{
  "num_hidden_layers": 16,
  "hidden_size": 256,
  "num_key_value_heads": 1,
  "vocab_size": 809,
  "norm": "rmsnorm",
  "norm_place": "pre",
  "norm_eps": 1e-05,
  "rope_fraction": 1.0,
  "qk_norm": false,
  "attn_scale": 0.125,
  "init_std_down": 0.00358,
  "beta1": 0.9,
  "final_lr_fraction": 0.1,
  "doc_mask": false,
  "dataset": "wikipedia_en"
}
Each number is 128 + 24 x the weight over its row's rms, rounded and kept within 0 to 255. Layers, rows and columns count from 0. The size above them is the row's rms in percent of the matrix's.

# layer 6 MLP down (transposed), 704x256, rms 0.0505, rows 410-427, columns 0-127
size [104  94  97  98 102  99  95  96 102  97 105  97 102 107 101  99  95 101]
[[138 155 127 130 112 152 115 123 103 124 164 146 142 142 119 112 121 143 137 131 122 140 113 114 172 137 133 166 153 147 117  88 132 152 116 141  95 114 132 125 147 135 133  96 138 127 144 121 129 173 138 137 102 149 143 130 129 122 153 125 127 125 129 183 112 127 101 116 122 134  64 143 131 111 144  79 173 146 144 113 162 135 116 126 124 131 103  99 107 205  92 106 181 150 100 110 112 106 128 122 145 118 128  99 136 104 161 111 129 102 125 106 108 128 154 157 104 126 115 128 120 111 148 151 186 130 162  95]
 [145 125 145 130 121 136 125 169 132  93 141 121 105 169 139 128 161 111 182 147 141 125 131 147 101 160 146 109 175  74 110 151 146 173  78 141 164 183 114 161 131 166 140 122 132 148 140 126 129  90 146 127 112 166 122 157 130 118 152 125 134 146 157  86 129 149 142 132 146 126 108  91 130 150  91 147 193 145 140 151  77 143 135 102 122 146 112  80  87 121 161 126 144 157 128 139 109 154 117 154 161 103  98 134 131 105 144 114 129 106 129 147 139 139 121  96 131 126 113 155 116 113 134 137 105  85 173  99]
 [127 111 151 137 162 139 104 131 119  84 146 154 134 142 173 143 142  67 156 162 115 151  70 147  91 105 112  94 163 126  87 151 138 128 145 142 139 119  93 143 129 127 130 101  72 116  87  96 181 130 102 136 110 131 111 140 105  71 161 157 133 136 153 120 143  90 137 150 195 103 117  74 125 107 128 125 127 164 111  94 109 143 134 137 124  99 150 125 124 165 131 119 184 151 104 103 138  81 124 118 122 129 135 131 116 111 124 122 133 141 150 149 144 177  98 119 114 136 103 135 100 102 130 139 144 128 106 166]
 [105 119  98 180 116 135 133 143 165 132 142 106 119 101 130 128 150  83  67 160  96 157  90 115 132 135 103 147 129 129 145 143  86 153 148  89 115  98 118 140 104 132 122 121 156 151 133 137 136 135 134 125 164 134 114 142 147 110 120 134 155 199 105  81 141 115 140 110 166 125 150 117 145 157 107 126 148 139 118 150 150 155 106 173 185  91  98 154  96 128 141 115 126 128 126 136 156 134 113 112  91 140 153 121 138 100 134 153 115 124 150 185 120 125 124 134 130 116 130 111 125 177  89 194 112 127  93  98]
 [131 126 138 127 139 145 150  84 101 142  90 140 115 167 140 112 115 145 149 140 126  96 131  92 111 130 140  99 113 147  51  90  93 201 149 102 146 149 158 145 149 153 120 119 116  89  97 125 135 135 160 111 153 148  90 157 113 142 143 131 117  93 139 125 105 106 118 166 140 136 158 109 119 115 165 128 155 150 132 114 111 154  54 142 127 136 183 170 126 122 113 159 106 167 143 163 123 143 110 141 141 128 158 107 161 151 120 144 115 112 152  94  92  56 120 143 142 118 147 130 103 141 131 130 118 161 118 118]
 [129  96 125 150 152  94 132  81 129 154 191 143 116 129 131  98 145 117 141 203  89  59 131 142 137  87 134 140 153 101 112  98 135 169 164 150 121 121 120 176 117 148 149 108  73 145 106 142 118 131 132 121  71 123 121 102 137  95 136 128 117 166  86 153 125 156 107 119 147  95 128 168 183 110 122 120 134 105 113 134 133 175 104 134 162 130 154 144  74 173 145 117 116 130 105 154  74 119 124 138 150 169 121 166 135 130 172 152  82 131 119 133  88 119 105 129 153 127 139 101 109 130 131  96 124 152 150 147]
 [143 123 137 108 125 138 123  97 130 129  66  94 125 121 134 118 168  91 130 126 146  99 119 115 128 139 109 110  83  88 127 131 107  73  96 122 166 107 137  77 135 118 106 155 166 130  98 135 118 125  62 110 127 136 162 155 137 153 140 121 122 142 146 109 129 130  92 104 107 146 138 147 101  90  97 141 170 136 176 171 159 129 133 110 103 131 148 118 112  87 135 145 101 138 145 103 112 143  86 151 111 100 119 171 149 106 140 101 156 112 123 132 144 134 145 150 175 121 110 130 158 124  96 138 142 143 113 118]
 [ 80 141 129 144  97 154 124 107 131 136  77  91 141  83 114 158 118 149 136 109 138 147 133 129 102 120  98 124 127 115 175 130 113 127 168 156 137 116 156 155 153 121 154 155 141 131 156 115  89 129 167 108 139 173 141 103 116 146  85  77  94 103 137 116  87 127 129 150 120 150 143 142 161 169 153 141 120 144 118 113 137  85 147 161 147 148 124 128 126  95 171 163 142 121 184 149 125 125  98  91 118 120 116 140 146 132 125 139 156 121 164 119 114 112 140 144 151 153  89 146 130 128 146  94  94 128 138 110]
 [136  99 136 142 137 114 117 151 145 173 112 160 143 139 128 129 128 114 103 109 100 111 144 103  91 118 121 179 161 148 152 106  79  92 194 118  83 117 169 134 157 140 109 105  93 143  96 124  94 150 140 132 140 166 133 104 111 133 123 119 117 133 144  85  98 115 131 122 139 102 139 107  73 162 148  92 138 124 135  80 142 116 157 154 148 151 124 115 107 152 117 136 142 119 157 109 125 114 135 127 172 161 130 117 152 121 133 171 123 133 139 104  82  83 123  98 130 117  97 142 125 134 109 160 109 134  87 120]
 [101 137 159  81 130 154 113  80 110  67 155 100 125  84 160 158 123 113 126 176  91 101 113 114 154 121 132 112 126 126 180 119 123  88 110 149  97 141 105 112 131 140 158 139 119 104 144 110 113 123 116 130 142 107 101 142  60 152 148 126 168 147 106 128 145 134 110 104 124 136 149 124 129 141 129 147  94 110  92 143 131 131 113 115 153 165 147  88 151  97 116 154 103 128 159 152 133 136 131 148 146 123 158 135 120 140 117 130 128 119 100 128 131 140 145 116 165 130 179  82  93 114 143  77  92 101 164 130]
 [142 172 133 106 165 142 129 112 136 125 129 102 121 108 163 117 129 127 151 122 134 111 148 115 140 115 105 160  95 129 125  98 177  92 169 122 111  97 120  94 144 159 169 160 121 107 120 117  98 157 158  92 134 160 129 117 111 146  96 100 101 144 121 130 117 166 164  84 145 159 126 144 103 124 112 176  92  83 123 133 121 120 118 114  96 138 135 156 134  97 168 107 148 124 126 115 136 140 134 138 187 183 157  90 144 144 104 116 180 151  66 113 110 120 122 150  99 148 139 184 116 120  99 123 110 135 156 184]
 [119 171 123 122  79 128  82 187 151 141 103 157 144 154 149 113 140 122 137 112 123 159 138 120 131 122 146 146 156 126  91 134 116 118 107 119 158 134 131 115 109 148 136 114 113 147 107 132 122 117  78  96 137  90  82 141 151 115 149 150 137 115 103 129 107 110 147 139  74 115 106 118  97 100  79 131 139 104 157 166 155  79  95 120 153 119 148 117 141 116 114 134 164 129 101 126 136  85 142 115 117 154 126 184  86 122 152 121 114 156 152 148 133 158 182 141  91 144 172 122  81 112 159 113  95 160 160 150]
 [148 160 164  98 136  94 106 121 121  58 102 127 135  98 155 140 140 108 154 105 132 108 124 135 129 126  85 108 150 174 157 117  92 133 104 120 133 146 134 128 215 117 132 134 149  78 111 126 106 117 119 129 164 154  94 119 140 109 138 119 152 128 108 143 119  86 126 131 148 138 136  70 136 116 112 167 162 142 112  99 144 133 116 116 160 160 155 159 154 109 132 138 124 127 148 117 153 159 106 156 119  91 154 153 135 140 122 126 119 129 119 177 135 144 125 105 126 147 117 138 125 151 120 140 176  99 138 126]
 [141 118 116 110  90 121 135 163 107 111 132 105 112 126 141  69 163 148 133 140 136 120  74 188 149 139 135 120 159 121 104 143 106 142 116 133 140 125  96 118  40  94 108 168 145 122 104 158 118 111 119 156  90 110 117 175 140 131 128 137 178 101 122 147 167 138 143 156 120 103 128 159 123 103 150 133 162 130 162  88 104 134 133 169  65 120 167 111 108 110 131 149 110 125  93 118 149 124 111 154 143  89 159 108 128 127 127 150 111  98 153  77 105 186 153 123 117 103 118 192  93 116 140 126 133 147 110 124]
 [129 191 127 100 136 109 136 146 104  89 109 135 190 122 157 157  65  72 104 131 126 136 103 139 111 129 141 109 126 136 152 135 145 106 121 174  90 123  84 138 129 129 120 166 143 126 124 136 149  91 142 127 109 114 107 171 118  54 126  92 152 101 115 113 184 135 103 162 137 129 182 122 123 163 123  63 127 133 135 120 112 136 131 137 138 149 131 105  98 164 101 114 105 147 134 144 148 147 111 157 101 146 164 125  96 138 107 116 130  99 165 112 103 100 158  99  99 143 148 128 103 130 143  98 111 120 127 188]
 [129 129 124 109 101 110 147 150 100  85 129 181 102 160 101 170 126 159 116  90 117  88 167 149 194 150 129 147 120 145 141 124 127 116 122 147 126 147 115 106 133 133 136 101 103 135 157 130 126 123 105 147 121 124 124 153 118  86 109 126 111  80 158 194 130 119 100 177 119 183 142 178 126 117 145 130 115 144 160  96 122  97 111 151 131 113 135 129 139 128  79 121 116 114 136 156 119  94 130 129  89 127  87 154  88 160 143 120 150 180 126 138 143 120 147 151 112 121 138 120  72 134 114 107 127 165 108 116]
 [108 130 123  93  96 116 129 153 126  90 138 137 156 129  99  93 137 135 146 106 134 134 119  89 123  71 159 108 127 104  76 154 138 176 137 116  79 139 133 115 124 119 134  94 161  97 129 132 142 147 147 149 134 132 108  95  96 133 114 100 149  58 105 146 126 164 115  97  80 127 129 110 123 158 139 125 110 151 155 102 122 113 160 122  97 116 123 100 122 119 143 130 154 136 118  89 120 135  95 147 146 112 136 129 140  82 160 116  99 112 152 126 109 100 174 155 133 115 132 131 149 129  96 142 124 190  94 130]
 [118 102 143 126  87 123 136 107 139 145 143 124 166 150 112 118 153 134 165 111 142 147 136 119 160 148 153 139  98  99 133 159 108 120 139 157  74 118 116 119 101 101 127 104 107 149  82 118 137 137 153  86 127  99 124 159 100 108 118  87 116 127 171 131 118 175 154 128 154 146 150 155 137 152  92  80 119 110 177 124 103 164 113 165 148  92 122 140 131 148 156 151 123  62  86 133 131 103 127 131 121 128  96 118  95 127  95 135 131 127 133 136 131 149  97 158 126 146 124 159 119 135 155 111 134 116 107 141]]
# layer 6 MLP gate, 704x256, rms 0.0579, rows 411-428, columns 0-127
size [ 99  97  94 106 109 101  98  95  98 106  96  99 105 103 106  98 103  97]
[[130  95 106 116 136 133 123 125 123 157 108  95  83 139  99 134 127 152 111 107 100 118 145 129 123  87 107 166  78 124  89 167 148 104 138 147 159  94 133 136 141 142 141 134 132 121  88 122  86 122 117  83 143 124 122 161 129 142 128 135 141 100 117 122 117 125 114 159  92 141 163 175 118  95 134 132 124 102 136 143 131 148 108 115 140 146 158  82 140 151 154 165 165 149 135 142  78 128 132 139 109 132 141 135 155 130 129 170 146 153 118 169 123  92 134 132 170 146 132 116 127 154  73 200 141 146 106 132]
 [141 148 130 133 137 138 141 137 135 123 137 140 148 107 157 119 104 141 127 156 146 158 119 152 100 153 133 114 160  99  95 121 154 130 130 118  66 140 113  89 159 117 135 143 148  87 175 138 106  99 153 109 144 103  93 141 133  99 144 133  92 167 142 141 170 118 124 129 126 102 145  89 144 131  99 137 124 150 125 117 133 118 146 117  96 143 175 176 151  99 168  89  94 106 138 147 107 108  82 157 126 122 130 167 165 102 152 145 156 140 151 126 138 127 130 115 188 178 130 138 125 107 123 178 137 143 153 157]
 [127 151 175 147  75 120 133 168 129 153 122  97 142 120 149 116  73 106 102 113 109 157 112 138  90  99 138  93 148 119 126 121 127 104 114 123 161 101 105 112 166 123 112 123  78 122 130 101 136 117 145 108 146 143 115 122 106 139 139 173 167 194  84  95 127 110 139 112 138 153 103  82 110 118 152 164 132 133 126  65 139 160 154 119 149 160 105 149 124  88 138 117 114 124  83 184 165 154 122 128 128 112 123 126 123 126 133 129 122 118 117 132 124 177 148 148 172  83 133 136 116 124 102 139 139  94 124  98]
 [125 131 138 110 143 108 143 141 134 100 133  94 153 108 139 164 123 158 145 129 135 118 153 146 150 121 136  59 180 174 162 183  91 114 106 115 167 108 152 114  97 153 165 122 130 108 128 171 131 104 122 132 131 140 133 134 110 121 110 117 142 167 114 123 149 148 141 107 126 149 117 105 151 126 134 114 129 149 126 114 122 109 131  96 148 113 151 119 121 163 139 120 156 157 114 131 128  83 140 104 113 132  91 139 125  98 153 113  93 131 122 180 124 158 141 140 122 158 175 120 127 145 125 169 125 101 119 135]
 [129 154 108 107 149 121 102 131 146 146 123 119 115 115  93 153 109 143  90 138 114  96 123 139 128  80 147 151 148 133 113 144 113  96 106 119 111 123 131 100 120 140 134 174 156 117 114 119  98 109 119 150 116 165 207 158 126 146 123  93  99 137  99 110 113 124 102 205 120 131  95 130 104 132 180 151 151  91 105 123 121 123 162 100 123 159 125  90  91 130 152  76 160 137  90 142 151 140 145 128 111 103 121 178 143  94 136 128 129 147 116 129 114 163 137 132 111 154 146 178 121 145 142 157 142 160 124 107]
 [145 116 133 165 155 147 155  82 126 113 127 187 143 137 112 159  95 135  74 121 135 155 108 109 141 132 103 123  69 148 139 153 119 108 150 168 115 130 116  87 107 120  61 125 165 114 132 109 101 153 101 117 114 120 138 126 127 145 105 126  96  78 111 123 130 131 107 131 112 170 101 139  85 159 145 130 133 141 124 151 160 117 149  88 105 135 107 147  90 110 125 121 131 168 128 166 130  80 145 108 105  92  96 103 120 129 147 106 141 117 136 118 141 145 135 184 138 117  94 109 128 133 108 147 127 144  88 139]
 [120 142 159 159 132  95 150 148 133 142 129 135 127  89 118 181 111 110 101 145 187 135 106 116 124 122 108 131 110 125 160 112 160 121 145 135 106 126 124 123 139 125 180 149 134 152 113 144  82 171 154 151 168 134  98 129 121 101 138 141 161  62 135 116 124 157 142 132 134  95 138 139 148 138 102 120 115 115 134 131 164 115 163 164 144 108 132 138 111 146 114 126 119 171 141  89  71 134 133 139 132 138 129 158 157 127 133 132 108 141 138 137  87 122 144 128 111 151 111 106  96 107 151 119 159 133 138 124]
 [116 105  95 146 107 155 113  89 171 159 110 102 147 101 126 117 106 125 139  90 133 134 118  69 110 137 112  90 114 118 108 112 102 122 155 122 127 113  52 104  93 146 159 140 132 121 129 100 113 146 124 177 120 137 104 199  99 109 105 135 130 135 150 126 133  98  96 113 120 125 142 157 110 117 114 122 164  99 127 107 120 144 124 135 125 144 153 117 143 172 122 139 120 147 128 145 108  96 121 118 127 106 123  90 131  95 153 102 107 193  48 117 140 142 113 139 106 161 113 151  76 124  96 152  96 141 100 107]
 [102 135 155  87 123 131 117  59 160 135 173 100 143 133 154 168 100 114 113 171 142 103 113 151 140  76 130 116 148 145 163 146  81 111 127 142 153 171 157 101 136 100 139  99 142  67 101 121 104 126  90 142 146 134 160 119  88 132 124 105 147 118 125 108 107 128 120 122 147 146 151 130 148 110 151 127 131 106 108 142 123 163 130 119 154 132 148 154 136 159 145 122 116 120 103 160 130 149 131 134 132 133  76 170 125 106 147 101 131 114  92 141 144 121 127 104 142 150 115  74 138 116 162 107  88 114 157  96]
 [122 119 133  74 169 120 127 189 156 166 125 123 102 124 148 187 114 109  94 133 148 111 119 141 122 163 137 105 149 114 120 127 135  97 130  90 118 105 159 127 150 118  91 148 105 151 115 133  94  90 121 137 122 117 107 132  91 123 133 153 128 171 125 122 127 119 121 143 173 108 130 162 150  91 130 140 168 117 172 155 158  97 181 114 112 158 131 129 162  85 133 156 116 153 184 160 126 110 140 155 109 159 105 129 158  91 146 103 107 120 133 122 112 170 135  88 147 185  90  99 133 131 110 150  94 140 107 140]
 [107 133 104 147 110 137 106  99 168 138 151 146 122 164 109 176 127 112  97  93 135 106 139 135 120 106 127 147 152 137 141 145 132 120 128  92 134 163  91 113 140  97 124 117 154 123 173 116 129 165  89 155 126 136 165 159 103 130 137 134 149 139 121 159 124 166  87  82 160 166 141 176 179  89 137 118 160 151 111 151 168 121 119 102 134 135 173  97 119  82 112 112 126 138 154 130 125  92 109 126 162 130 118 115 136 101 108 162 146 144  74 107 135 168  89 128 133 154 146 127 112 129  96 128  91  95 109 148]
 [127 117 125 106 151 127 145 128 151 112 108 139 143 148 108 163 149 145 130 113 161 100 155 145 165 113  67 124 130 129 167 142 130 121 145 154 128 142 119 121 168 144 144 155 153 143 125 120  98 115 150  70 143 119  55 114 141 168 112  92 111  93 141 140 113 157 140 121  99 169 126 105 119 173 199 167 153 160 132 149 148 132 199 100 114 150 133 107 158 126 150 149 143 129 109 138 131 113 123 129 117 129  90 116 120 110  87 139 100 104  96 131 153 103 144  99 121 114 105  94 121 154 122 155 138 142 118 143]
 [132 137 121 152 150 114  99 142 110 119  91 111 131 132  81 167 100 157 136  97 153 106  98 138 121 142 141 104 141 118 128 173 128 106 146 110  98 132  87 117 136 147 127 127 147 123  78 173 159 134 131 142 145 144  94 101 140 130 104 123 135 126 123 147 111 141 141 139 112 123  92 132 138 195 119 108 153 149 130 181 167 128 167 110 130 116 149 122 144 140 115 119 114 141  75 147  93 118 119 112  91 133 150 119 164 121 137 134 137 169 113 145 165 118  97 101 123 113 133 179 127 166 113 100 128 122 170 142]
 [ 95 109 179 136 135 118 193 110 122 148 116 110 141 146 143 123 158 115 132 107 160 125  92  89 144 115 122  72  82 136 125 132 131 127 111 121 100 174 138 122 106 126 173 147 174 107 151  93 130 107 114 124 107 130 137 180 134 165 108 135 117 140 166 109 118 113 109 148 135 155 108 101 130 151 123 125 138 111 140 148 125 122 117 136 141  86 114 130 138 131 182 119 111 119 123 131 147 153 134 130 151 109 148 109 138 119 147 126 113 130 123 148 155 101 148 117 143 145 110 148 100  87 111 144  87 136 116 117]
 [156 135 149 116 105 133 140 123 146 161 172 118 106 125 135 107 179  86 112 112 148 147 108  66 115 111 138  91 133 162  99 145 126 102 147  85 127 106 149 166 143 163 147 145 123 122 143 157 105 126 120 179 130 140 143 149 141 179 145 142 121 128 164 157  88 120 146 152 136  95 128 113 120 147 119 145 134  84  87  84 119 107  99 146 138 140 114 137 128 123 135  91 177 116 115 151 130 133 140 125 100 116 159 142 127  98 142  78 108 143 156 147 139 128  99 135 127 122 119 146 130 120 145 161 110 178 137 125]
 [ 91 135 176 117 124 133 188 131 120 112 137 137 158  90 111 118  91 167 145 131 113  99 139 162 141 123 152  82 123 102 125 125 144 108  69 107 155 119 138 167 112 143 128  97 142 112 136 157 111 143 139 112 121 131  82 144 147 135 137 152 122 122  97 135 132 154 115 109 121 152 121  97 135 114 144 132 118 126 141 102 138  87 112 127 156 124 135 128 114 124 147  90 144 171 146 155 220 142 141 148 106 131 136 130 115 101  66 138 122  80 143 103  84 127 136 158 113 115 153 132  93 176 104 152 122 147 139 124]
 [124  92 118 153 121  95 114 164 159 157  64  98 173 175 121 137 110 144 146 119  91 112 122 160  91 116 126 120 145 138 129 122 183 110 101 127 131 158 131 159 184 152 112  88 128 154 124 169  90 139 115 118 144  78 124 105 129 126 135 125 148  80  87 135 115 110  93 142 128 110 109 141 141 139 137 108 124 119 103 137 144 110 117 122 171 111 125 113 122 139 185  96 132 117 150 100 138 130 108 130  93 124  93 182  94 143 109  90 125 144 156 166 151 135 110 126 108 163 128 102  98 155 116  94 115 124 115  98]
 [120 133 159 139  98 138 115 133 119 132 107 102 142 150 115 146 151 125 137 155 114 118 117  90 136 146  99 130 130 116 142 110 140 108 118 158 120 116 108 157 130 113  69 112 149 126 121 102 142  85  93 127 114 118 143 133 152 176 114 103 143 120 124  93 102  83 121 147 102 115 133 129 145 104 158 156 114 147 123  99 128 116 141  96 112 166 133  60 127 116 145 183 108 123 151 102  76 139 143 131 135 107 105 159  79 134 151 104  93 125  99 135 107 115 114 137 115 121 121 105  64 149 138 166 101 122 117  96]]
# layer 6 MLP up, 704x256, rms 0.0559, rows 411-428, columns 0-127
size [ 94  96  98 101 101  97  95 100  98 106  95 102 107 100 100  95 103  99]
[[103 142 154 111 134 138 125 174 157 133 145 171 132 166 111 112 146 107 146 127 152 168 178 125 130 151  47 157 151 144 121 125 146 126 121 160 161 132 133  96 137 155 135 151 160 117 124 190 144 151 121  97 138 109 119 114 128  76 107  88 121 141  95 118  86 149 153 146 123 168 146 126 123 141  99 155 139  94 160 113 147 121 109 108 154 162 125  89 143 124 162 122 125 133  90 112 141 130 130 118 139 121 161 133 133 102  97 120 149 107 101 139 141 162 114 139 143 135  80 173 122 132 122 186 135 118 162 113]
 [171 133  72 176 158  86 125 104 108 157 149 116 129 152 159 184 112 124 122 149  85  86 109 113 123 167 123 151 121 146 142 167 125 152 177 160 148 110 111 158 102  87 111 145 159 114 138 150 124  86 154 159 115 123 156 113 111 108 107  53 188 117 123 162  87 150 162 111 144  89  98 140 140 174 154 108 135  77 108 115 114 126  99 121 131 128 165 163 122 102 112 139 129 162 158 112 168 116 126 145 117 132  93 110 120 135 119 112 113 128 123 132 142  90 142 121 150 166 138 149 117 125 122 114 132 103 144 152]
 [153 142 112 133 163 142 135 153 116 155 106 135 173  98 185 141 131 112 128 156 138 105  98 130 103  84 137 138 108 132 140 106 121 116 151 156 131 104  86 136 118 145 114 124 118  86 130 101 150 124 124 128 148 121 134 135 139 117 147 146 116 108 107 139 147 133 140 122 128 110 159 120 121 116 151 157 123 109 102 145 106 125 142 125 113 150 136 127 133 104 155 138 132 126 119 142 158 146 129 140 172 130 185 134  89 142 154 108  79 172 173  91 153 119  93 101 164 155 115 186 130 139 145  73 158 130 153 142]
 [104 144 122  97 106  92 114  90 136  98  84  99 118 108 152 122 136 139 139  99 113 125 100 124 109 137 114 142 111 129 110 158 105 152 132 118 129 111 108 158 129 131 146 127 135 113 154 143 129 119 116 118 176 121 126  71 112 149  84 106 153 111  86  85 109 152 125 141 136 100  85 132 132 134 146 126 138 124 148  85 132  86 163 112 144  83 148 105 123 137 119 122 179 130 124 142 171 147 151 116 167 103 128 130 165 104 126 116 112 113 149  85 121 123 114 142 132  90 132 125 135 141 114  91 122 129 124 125]
 [110 161 138  87 132 132 159 123  66 154 158 158 135 136 154 173 110 120 136 132 115  96 112 161 131 132  95 118 115 113 132 108 142 142 147 105 153 124 161 137  83 115 155 105 105 107 145 107 105  82 113 155 122 205 123 143 113 143 111 121 142 180 125  88 146 166 168 179 101 146  94 100 118 135 128 152 109 136 162 104 116 114 169 124  92 164 114 101  97 114 150 141 140  83 118 106 179 138 146  99 122 120 117 149 142 132 105 119  91 136 118 117 111 118 107 128 101 156 165 166  88 152 111 125 114 152 116 154]
 [128 125 137 125  39 146  79 103 170  99 120  91 117 109 156 115 136 153 166 129 154 186 113 149 111 158 102 130 110 150 115  90 132 138 140 145 172 112 109 144 130  64 108 149 121 132 106 138 146 112 157 106 153 142  97 156 151 142 108 152 124 162 120  80 154 116 152 146 106 104 159 142 142 126 122 118 164 151 118 101 130 102  83 113 130 140 106 147 150 134 127 110 127  91  91 129 123 123 109 111 165  96 146 140 131 133 109 133 148  99 146 126 148 121  94 137 134 142 144  92 146 155 121 134 144 154 131  84]
 [127 129 136 169  99 131 130  73 154 141 155 118 144 129 134 145 179 163 160 140 124  96 174 129 100 110 104 168 106 116 122 141 120 100  89 116 133 121 138 106 125 148 144 135 104 128 102 128 163 123 118 106 145  99 140 130  99 133 129 117 140 110 115 129 142 142 142 127  77 141 105 113 113 102 147 152 146 141 125 111 120 115 174 153 154 154 114 141 162 160 120 127 122 132 115 109 151 149 105 114 145 171 182  92 130  63 180 144 133 129 125 113 160 139 124 168 155 154 160 121 142  63 179 168 115 119 102  92]
 [126 118 137 178 157 183  97 106 168 146  98 100 121 173 119 131 126 131 150 118  96 142 152 140 148 100 124 181 157 149 162 155 156 159 149 109  88  92 148 119 144 103 155 129 119 143 111 159  93 112  99 128 110 122  61  78 107 106 122 184  98 126 165 134 155 183 130 131 142  81 154 170 106 142 117  95 148 173  89 124 104 119  72 112 140 101  89 115 166 105 165 144 130 137 139 138 120 150 129  87 129 121 135  84 152 119 109 113 127 162 124 110 111 108 101 144  83 129 108 151 146 100 131 123 142 105 122 160]
 [129 128 140 141 163 173  82 114 129 123 134 115 128 123 126 162  96 145 104  95 157 159  91 115 133 130 120  88 124 144 123 118 154 134 140 107 111 114 108 164 148 133 119 125 121 103 123  98 128 119 110 140 123 145 111 196 108 105 168 105 141 125 196 130 145 112 118 111 130 165 140 130 141 119 133  94 162 150 128 147 107 114 181 178  85  93 139 175 119  84  88 104 131 149 149 147 150 117 141 150 125 136 117 118 157 164 106  95 105 146 113 133 107 139 133 110 115 128  95 117 124 116 132 136 121 108 111 166]
 [134 153 140  98 114 102 112 145 101 138 119 110 143  96 112 178 114 153  85 134 154 162 151 144 177  99  97 110  99 110 182 162 110 115 107 153 140 150 159  79 134 128 134 136 118 109 167 103 156 128 126 127 131 123  89 147 113 165 141 125 120  99  90 109 154 120  91 129 126 132  91 147 130 162  91 140 129 128 139 118 110 106  65  85 100  87  92 127 139 118 144 114 137 156 123 140 140 157 111 130 131 120 119 142 112 100 118 126 118 143  98  99 154 143 171 151 124 126 132 123 151 129 170 146 163 143 134 108]
 [172 110 126 140 153 139 143  99  74 101 125  83 144 109 150 172 141 119 145  93 139 122 139 117 133 100 178  83 152 110 117 138  49 125  97 174 142 119 146 138 104 106 118 155 137 118 144 111  91 102 190 153 107 141 148  93 163 133 132  99 127 111  90 152  87 130 131  81 138 111 136 130 107 143 177  98 114 146 112 143 122 156 121 109 100 107  90 148 167 140 160 123 110  98  96 128 134 117  81 150 124 129 110  95 118 143 127 124 129 104 145 118 108  96  81 125 147 175 163 111 136 102  99 123 128 108 132 129]
 [118 131  91 141 189 113 130  65 152 150 112 143  94 155 132 113 156  92 129 139 147 128 172 122 106  92 106  98 117 127 120 106  75 106 131 122 150 132 105  90  82 119 166 124  88  69 121 125 106 120 148 134 172 129 165 126 168 111 126 172 120 134 127 126 127 109 156 128  96  94 154 115 163 133 129 150 132 132 158 133 104  77 117 105 173 103  75 153 112  93 150 149 122 122 146 139 114 145 157 140 152 131 168 112 159 124 146 126 106  77 139 118 129 130 143 147 119 122 137 142 115 148 147 132 110  68 109 112]
 [125 152  69 150  89 137 104 204 137 163 135 131 175 110 151 139 111 134  97 116 121 177 114 142  96 137 128  76 149 151 139 149 107 128 145 110 101 137  95 123 133 110 151 132 133 130 102 139 117 130  87 114 101  83 179  93 113 135 120 153 117 127 110 112 114  67 128 127  95 162 134  92 137 118 108 118 169 143 107 151 118 151 107 150 120 170 152 118 118 169 131 107 122 114 121 129 199 110 114  91 117 145 141 102 108 134 113 115 130 166 116 123 178 138 105 139 129 103 104 149 105 131 121  88 133 128 135  95]
 [155 121 144 134  93 126 108 111 116 126 169  62 161 164 115 106 126 107 113 109 129 134 140 127 129 131 106 100 114 124 105 125 119 119 144 118 167 113 131 149 130 128 163 150 126 153 148 134  93 154 149 127 109 115 168 140 107  96  94 118 131 117 112 129 117 149 139 118 150 153 137 116 146 162 139 123 155 198 142  95 132 108 134 150  88  92 179 131 124 157  96 102 136 162 135 148 158 114 143  64 128 139 117 107  91 123 137 128 135 131 121 116 184 143 153 129 148 146 117 111 115  56 101 130  88 128 112  91]
 [128  65 123 134 151 126 105 109 139 148  88 105 143 126 100 112 140 120 137 153 110 156 106 152 131 155 114 120 112 105 101 137 145 145 112 129 137 122 142 158  85 101 120 113 129 103 153 130 115 145  95 107 118  95  96 142 151 171 129 103 113 102 132  88 174 141 160 137 135 107 119 124 128 111 132 147 128 104  83 159 156 121 125  98 165 143 111 126 161  89 127 135 151  83 119 159 181 131 121 156 129 124 101 157 136 134  82 128 122 120  99 101 124 120 125 156 133  94 122 166 148 171 128 137 162 134 117 112]
 [133 149 107 150 118 178  63 129  94  97 135 131 113 113 103 146 123 149 111  88 108 125 151 137 113 151 122 136 149 121 141 141 118  99  81 149 122 115 138 173 178 127 112 139  94 115 113 140 117  91  81 170 173 110 156 102 116 148  67 140 144 125 143 159 128 141 103 157 105 104 131 132 130 128 101 140 132 152 136 117 135 152 116 140 121 100 117 119 134 101 126 130 118 166 127  96 124 111 142 133 145 123 134  92 135 102 125 159 113 177 178 164 114 172 103 118  89 129  97  80 117 122 141 138 102 126 125 125]
 [ 83 117 132 111 105 174 116 108 141 134  82 132  95 110 121 197 154 142  90 141  98 115  77 141 174 132 150 128 146 123  86 143  97 166 113 144 102 146 155 133 151 124 163 144  92 125 145 124  89 108 126 179 187 138 147 154 111 148 136 123 166 118 136 136 169 131 140 152 111 129  99 104 147 143 115  97  83 117 138 165 133 104 150 158 118 138 125 122 135 118 184 139 136 135  82 129 105 173 113 153 151 135 158 164 132 146 159 155  99  90 137  85 116 128 166 116 117 109 173 118 172 139 128 102 149 107 148  75]
 [107 149 130 103 129 159 140 135 138 113  97 115 100 109 135 167 101 112 126 159 137 105 127  79 116 134 148 151 120 140 138 149 130 114 123 153 115 113 131 174 139  83 116  97 166  86 126  93 133 141 126 135 103 106 128 109 146 148 115 126 112 143 124 139  83 125  75  86 130 116 112  99 168 133 129 189 142 142 131  92 115 113 179 118  97  94 141 146 123 125 111 120  70 109 140 105 137 115 108 145  88 164 156 118 149 171 164 113 134 113 160 147 110 107 137  92 147 129 122 157 100 149 107 126 111 104 197 123]]